Weights of a small GPT-style language model, trained from scratch on English Wikipedia: rotary positions, a variant of Adam for these matrices.
Each number is 128 + 32 x the weight over its row's rms, rounded and kept within 0 to 255. Layers, rows and columns count from 0. Numbers have three digits each. The size before them is the row's rms in percent of the matrix's.

# layer 7 attention query, 512x512, rms 0.0404, rows 214-313, columns 448-511
104:099123137114116085151042166126151173090149164114156098145126107175099146112219157150119158151142118106119083112086148114203119128105156145102115073102194167129137102141188169081133130074103118
109:121153105136119160187117134105095092140139195062138084075131092116086077121128165116154110169139110172170097151093103136114147067126145050120156178121115120089117123154134115077182135117132121
100:119174096185139174092101144174126116157167085127134156175112190194103184167144163134164117097138141127125156092162110082118153131139106156073164120154125119099162119071121105161118166160123065
099:107114166093148159122146128131110097124113093084152083172152129098114150098098059181102170116104113146114149136161105082129100162081143125130098129181128107112100130096134121148044185120095154
108:122125102130099157106172094136106104102124143091131150081112114174148165127096148111140053108152120112082171155143117156076164153151207109083218173114077133099160124126113045173177144135173112
107:115104085157138152080066229137126124085119161128090142130141170125096081100135119091131151123154115086201083181140137077111133137092143101126113076192113105114112104168176169122083154171095141
099:128116113064138088183135126134157166148160110078142149079094140128118133163119123093153113119118127108157149085071138159113088068124112101067137109132179151186083087148095137082187087058118159
101:120126135133105137149217035090119117048126129111116186150146067087098104115077149084156144156130116168148148172124080168137181107138131105168146130144083111128163139143155112060166097116191197
100:153082150063181140092125146151145142155068121166175094124124137148110156158132090117126063146099141115128146185125146130114149123074136095171091100111111157116190118154128168158117082175101070
109:156120154135072125149087127086107093135135130125124090168134157131115129164163100161161143117137109105097107084110102173152117133168117129140179033103136105109122136082137080096124144136145140
083:104160134097153182100129129072113082169170083100176138124092083114122161123122129134182119180136116166112082110110172132136128093114123140148206108115194130173086100151139112139114136149114161
087:144104156120135110122147087142095066131154166178129087088101130086149103177083080147139136159055163122140124128104118163082144171174123161125116068121116097143132125170102084126192181114130100
079:168112135147096071132105127201135119158106178139091153098122149177120108124079123131143123133153124037126142163172099101092153163154096147105100124128105102127196125094161130066174102115099144
076:166127129137116097152134147164101068134108178139144131107112173143157144124152117145125128102118158082130122151071136147124109127131092150174067115122137101181175146186131130105153139131089111
078:176125117112098092129142133081123090140074185117138117112132158109141105150083135102113127114120104072163157163125112116094122151184129136098109177134161095160153181141127186082161098123112121
076:178130119154101028167125155101127125124136117176129105085094113159145084138130100084165146087085118068103069186118106177161166149156154162144136115107083127152149160193160113121114081117071127
092:162138136102161150139126164153111086104161119181159148120174134079150142133134088147129158117062130092138165152171121112090164179126134145128107133102111155129121134133186162120091153126100096
092:089125114126138130137118108089147154133089139054133084127154124124142143119127163104129136130119133084129085089139137067094083112144115141099132151148193088221153137138133140153137117155146109
081:190139137155159098184130160067154121135095101082109129102162112134086105118115150129162112124093088040105123125193071115143147161126084147140143131136124095155169082144192120108152077157105176
080:163145101118086083142117172118179184118170135141102126114171100100115097139127135099118133161104121053148137147153148125176129174159146125184138119169144135176159121180175165076153072139158130
085:095104172130192160096127116148106163130156153163192175161074167188112118126150172133092165147105135176156150061105130099156138107031099116124129140125108171094109094116129082165135138144141086
087:204152061106148146198106103111133114144158156087163126142150176140106143157114202114114111138099134074121136183155118143066166161173132143115177146147095118105128138069144140152172135131159114
100:108153124181149158101135154101170161109097099110099160098137094133134095109109124073092159133063132077096167152168107028113107189093164157129110126181145132156144162197127207112152151134117139
090:163169074127139156138124107152161157135079090132124115147161130107075105093159094070122130145096138120112184104164163102167139164144124110149086088171086118155163095101176177113095148158182190
086:054140206133074076142054105120126124132168144156115111179142116155076152122121144156179150103157103089193135182146113134136099136135174182190156123108108092162150160126157110157112108176178102
094:124130155108147120119145128219079094109143157161141145129124133145120171149104163189121150103199150179130110125090096172118110110125077113139139090102093176079104137112132091116169157105052116
098:081179120096074137087101189116126105119134071143135125117132165179114135162065146065131115143137112054192195143132127061162127181134188074174124063145129105132193107089131172137149109156132141
103:128117116084145082141172118127061152147159170061112114117149083056159148102135110135114131110130136188149108134081111182135125048121175142108094209122132160155102122129161093121059118116108136
103:069150154107180125094131087137112110081142131158073153156110177181181139098127077171153123099110140215156101078109118129167146128119093167082111134125152209103108094146110087117089162111109114
111:142068042154132116184143139134143118171060103115103114060106180131131115121109158139128120083096105080148112172180119160071188165171160130111142111169127107164160124175116184140164106145142161
103:106116176168174183092141052176110137083127170160130166114114152088115066071083147122122090127160131241178090092125166138114186121124159130099201206167122116079088076154135069151130123147125139
107:132096085109154134154151138090150111159123139134139041129145111123113148169151104159209099105077119101166136199119146130136114111105148080175080126133134107127169119173104144125109104108132149
108:146123160104142100141122075055118140129175133144122111128145094162148200113179085125139124156140151126112143105061078144167148126151192094155206102094134157160128161109147104103150114124174124
107:153164087103124124168123157105117079114178158101161082128145092130127099190146119139153129148112119146115056095133109159117131120123134128110109186133087139189144107102163110152121135151153135
100:136177130112149102111160117136093174133143077102043142149096132071131101153129158078111119112135182129160181103140134197083162119117100169113123206080151168175111093158124095141130092117127158
102:123113130110119136095089120143104135096222136101132139165187099115120058169101109114156121219170148113142101118089115157183124092094109127158110112103117110116133131113206142135067095133161076
104:110128093158112133151072080150118170127137153099113130088152094135150136139110155112122123114098154141142129127140127113126139111165149161063189136165146150105154090187161130183093151091098076
102:186167116150143063073123115067154203084159063198133110105111113103133177097134087118122122158110180120126163106126139161149144123110131107158087090101144125128165161124148110147149067108120138
100:133186117142184129134115145112183121082091144171176085101143122127117199169116163132108138148139106117069132157134177118119068131156103122135137092115170152149111133100107155091131167158063102
104:125118151069130129125163161110140163121149150136165091117151135083077169135137071138130080116085111096159186125132174118140115162135183144118106083120147093167113129123140184111120098107100129
107:155097106073123147098161123169106129064168118120095144092122137159200143086112131133127115106136166099115135161157136169157126102118154159122100158073143173069152111061139159091118163101117169
105:143108135093140135105100130164116142110115128124165126124201120120165118127188066171067119154116132155158082126151090103158140134068161149132125156106125100163137109132159130158097118153123193
111:171134164125153146103170141106101101149187123130148097207116104105112132168104129081111142127143120153132145088137183110138108129110108115139165124126097155093150121195091137193145134150072101
098:139147109151166170145127098081167150127130119156109077173145043159143133166141153158079188147139155142113128141134152142114124150144116138138108135096126177148142150066129104156171122109130119
091:102096104135110124134100127142104087114107110140122145080140162109063124110142087076145089071136114138125165112159153090115139153088161148130159099164099093146136125157103130171122111169118158
090:129188140100106082119094150132157137145162178107120123089096143188173108170163173147122171144144119116119106125103107170168099133124095118133130151153178128133115095081156118083163136101136109
088:102176183087120055149134146124150104139118166107144114128075116127148144159122178115106128128148069122074159123113083156177076118160053101136180158114184106199105106111119114114178115080158125
099:131181161143111035165101140181165135149166156166070100105099069195121137140153168137105172109117134144096159108111139171141116201161044103165098152109135172170151100039159118103181098079117091
106:142115196060125051195117130138164119098111172202106130134123107164063120123134154153108106104185137109135172088136123107111132147158103145135152086077118141154164041121142121136121107135091078
097:105145088195111185101126219099102169118070082081149112105135148089152168169126079126140087134041109127115122160143136122083138104148159152128135114130109116144142189159107109080089143139131129
094:144122119190134226126142130092070081130144088097187140135164145055120106155144125081157089147098135131124146147180129036153143132132167129104129115101084152105090149169146143174149135127133138
096:189189205137083059162091110142207064123181123169125142098085124102173107141137202145075086098121126107088113133108113084150097123171087075143132123151142104125099069098137159103154142144105102
100:135126078179148208131161126135085120138078128116170138172144126088119127136101116098158077183111100085125138135127141078151165109156154114090108114124122084106122145106127111149103148101133115
102:091092165093178101144109099123115186129161182124122106112126100212129111092122134132192092134195123139181132050130114127187153150126114135136093164113116187118141105102083145198191099124111155
101:158170102206136116122132105093106145139059085112084124102112140053163174135144115169074133120110093064152136148113108138096118132160176128142145111115116120138140163136103119100107107116088153
087:089125082156120175095192122161069142186144102083130140112104111089141126161182096132133157157126191133136132189102200141096149111116140158131146146124124133109144135189132107127119134117157154
086:145117085178134178125173149146116167161084104087117140137146148060135122157143091122109096152085163074135127160112182150068129109109133138109134115155154088162176140168153117088077131140148141
108:119138097159203100149086143121146168105148177092201107146145078179119091093164155083162124123133099056156099093101149142158113188144076122103128180143153102142160134109113154171175096112125122
097:081138153088140122120096123131161175155198225152143148092134102181126108131118122096150096159132127082132123069133112107229136116150131111148124094104130172102127127078119122183148118101116097
107:149200141129086144108110124148124113133090051131090128116130159068114074151099150165140161100102080167103161134126141125090114134141085098129135145076157099128093133135106120091104133083105160
097:177067118086197162150199150089123182095171138109081129136127138130146116077109040155092181126115178192109137131130154163146138097044152151117088121141158130113116101190119049153094166137105097
102:164151092177057160143114117102118113097096056085068185102144163060093159168159142138123163073069099140166123206114169130071112114102130133158074129112106142144150161151128128124100098125122157
109:097136097185209136099160115109114079156115160098074087124134125119148150205103074130121171173145146208197084108081136209137140097088180132115134157114138117069081148128088142156129142152132115
089:184127131128160124121108163135139121148176158131098162115097133193164136076134094140098180158121161111081142122124169173148124149116127148159098119125140122115147088121134123146052215134088133
103:146115084112178087108093123130137167115152177107108126110097111142143162155135098091131134196165221093161111127110140129172141075101177128139121154112122190096097103165123111123104115101093126
105:144153129130104136135066153177131111103154092139122129157124101118074191128120105075168139097133124181105153082180141089077151196148092141082124152113136148078182190148143109145127114164147099
102:128216167185162149148069144153123123098088110154195109139112092126173129091088145091127176096145107155093146045152130165115068145110156073116143144144147151046164161132114094147097137194109090
103:183115150080061095185091121094131129142092180116060159136134135164099107091105109164162138069186031072079120152147142111141145200177147135117132183099132100164140138156122131143083103159114157
105:138161124139118163090092168139156064125109123142076118097113116201143139173078097155124135141078130147122095128124158114130102179124096120127129133140130160103159191131131103122095118174118089
100:102187150177078084156094171150115110165112138108104142111145153146121102089142179103163117125108141140082163058107112068150116132176152076113161099154150174138115130146152188098120155056135146
111:093151107143159123044161169149132125108093091145191082178117129114124166086143143099131104157148174117149132135112114066102118087073143084148116098157117170133156106155082202084150182111124102
104:094111103092148124087095119137150201138108181155164107123132112165093130101192155115162151134180131054115125135105114150213124131166149107188128170140181113091171037127132190151117184151168148
110:140109149106151117105159077151123165115199111100174067140140133103154163117168095145140110162115165119190158103148078129171105090114150134178169118066146117161104080064103131164187177112164150
099:110104133151128074167171057118144164119159135101205082177174096072096123101151146094131127111140143151169154123084115159114137122059143115132129082106099073122123135151143108166129113140138123
108:136104134143088124132139172173100104133145124061151154108066206103093118097110100095138101096119118093159160131166113118096093133137106133117185100182141113136117129189085166092107103128151129
102:132105136122161191090175122094068113107167109100128095195128106063121116128119099092077155107116128099119117143132171136116130110080120158171153138161096137096119137201091130179153145116078155
106:059141099123106023151068180166193124119119140152096167072124147197110109133145172127168121141119128121124138094113062168150109154166115125124110132111127144146164081119181148080107138086145089
106:149163139181159190155165111139088118088112095087164080195128099089140183145124068163105140153132139117096116190129187094121153114109137154155149138146156150079110146131077069121172163104102144
106:152133070179142211100136101136077145106084128127151079194142106123150213168118064113121112136077137130127138166122164105105101088088189143140098160160116121127113150120095089115158147139116155
096:106135080185142193099191114153069136105109140114162080167151139098145099150149103085131117165140124135135165145169145080140154137134121113155121121090157164092101155144131123121194149148171218
089:146160111047118036141078143165185131132141157112101126081090101172114115133093179156156182112149106121111145085118118172123125157138099091123179130117126208153161107107154111099151146096128111
108:100100196142091100122149134155135174144162158183110156083104098172117163148104130119164116099113205171161125175170151117149143112121102141144066086106083141110162065130130155143132146108130133
093:122151164092106115138075090139166125127140117154113125118122113174136151110097157113129144020092130136132132154111132107164101109204123125139176092096122076159129117099138148127117110105111137
102:159158110081112097093120096187167095126161148103170104110099146141134140120103162134095131089103125122103142123102190158138114131126173109064145191172114099110123095149165153058098090103183132
088:151174160125146078157087108122176136120174144147082138107134135194147164109117193151102105104132138104103090112112079123134124136138089110147126140147123123113136064063087152163169134131125103
097:161205143158138061110127130125146071084197117166124109093050125102096133139169171154125127101121089180113075117116108151133074140168086102145169167106139188152124117111087150149132157164081101
099:090117156122095117143148114117083150145182195115105094088112070154124116156128119143152157147159182109069134160099191119134123119182117136163146145127113107102126136126136121120100168053132205
107:182069166144094194143151050140075128147133134100131159187180123077162114095127103120131125121143092118113123127155113107117171091131141132115138158143100062090122081131135116132139114126152173
100:138079148105153126145136112134102212122166181095109112184146096209130141096138110110162138123189158119145094098123142138158197134078090147152147119080121185067144114094144126165205163103099120
110:147161108166161163119114103187126183142139120118107156114134150125106128104140112107151163103059124211144102096117136128143139118092136124126123145110126178104151176145120113172168138125120122
108:120179083122149101107145103146151126194141164178123183124103098109086058137166134096119064152129099150142094066106119134173167142113157083082161173157111111137163131157091194160143113187124078
108:105163107123139149136104142147105118148072099144113133094115182178087114172133109147136163129078085135101142136133129071115109154141091138122099098147157182133173153159125134103087131121127149
103:131103196085139124085101119120099153161176161127157091157109099180148154111122137105140115120157141126101139064123144128154141102100124098127136105114122134101136082099123084166152168113094149
103:153116162151120101113175152141110093061131123102133143127100129169126124128102108164174144159080156090141134128130084094017136199161088099129087090132159185136126102107121157116106220116120124
106:128077191151090127118198078079095101152193087116101106176103113078197114160102127186065137116130162220131133122123117145113158080121107131128062128126097078131040079120117071128125114080118184
112:082090197099160136119088067140079165129188133123148101141123128205156098108113091085131165147198152184098110080161103090170141081119116118135131112142113149091090079098101069145144131093114136
107:126080155109134084066172118149137156143127138173170171117091125133158091106148153141117129112130211132134096084089156154139154081083137090123126080200050124124111113120103143101126169146158131
112:158145164095092138086171139147113112112155054168194102141126158133117075144095129099128174104160119146150114144151089057055073121124104109158103065177162092137154136141130119131127174120117143
111:143196130174135164130084100118130048094107121138175154124146126141116167169095101141173128120094110138142209093123122092091123124111122087140143127146151164110129125096148122164143132177154155
107:107139140079143123113062117155141177106111129158085146144091077224097163169126112132109157151161135108084083060093155170222090113115148134100106120101114159100115116148140133103105120142083117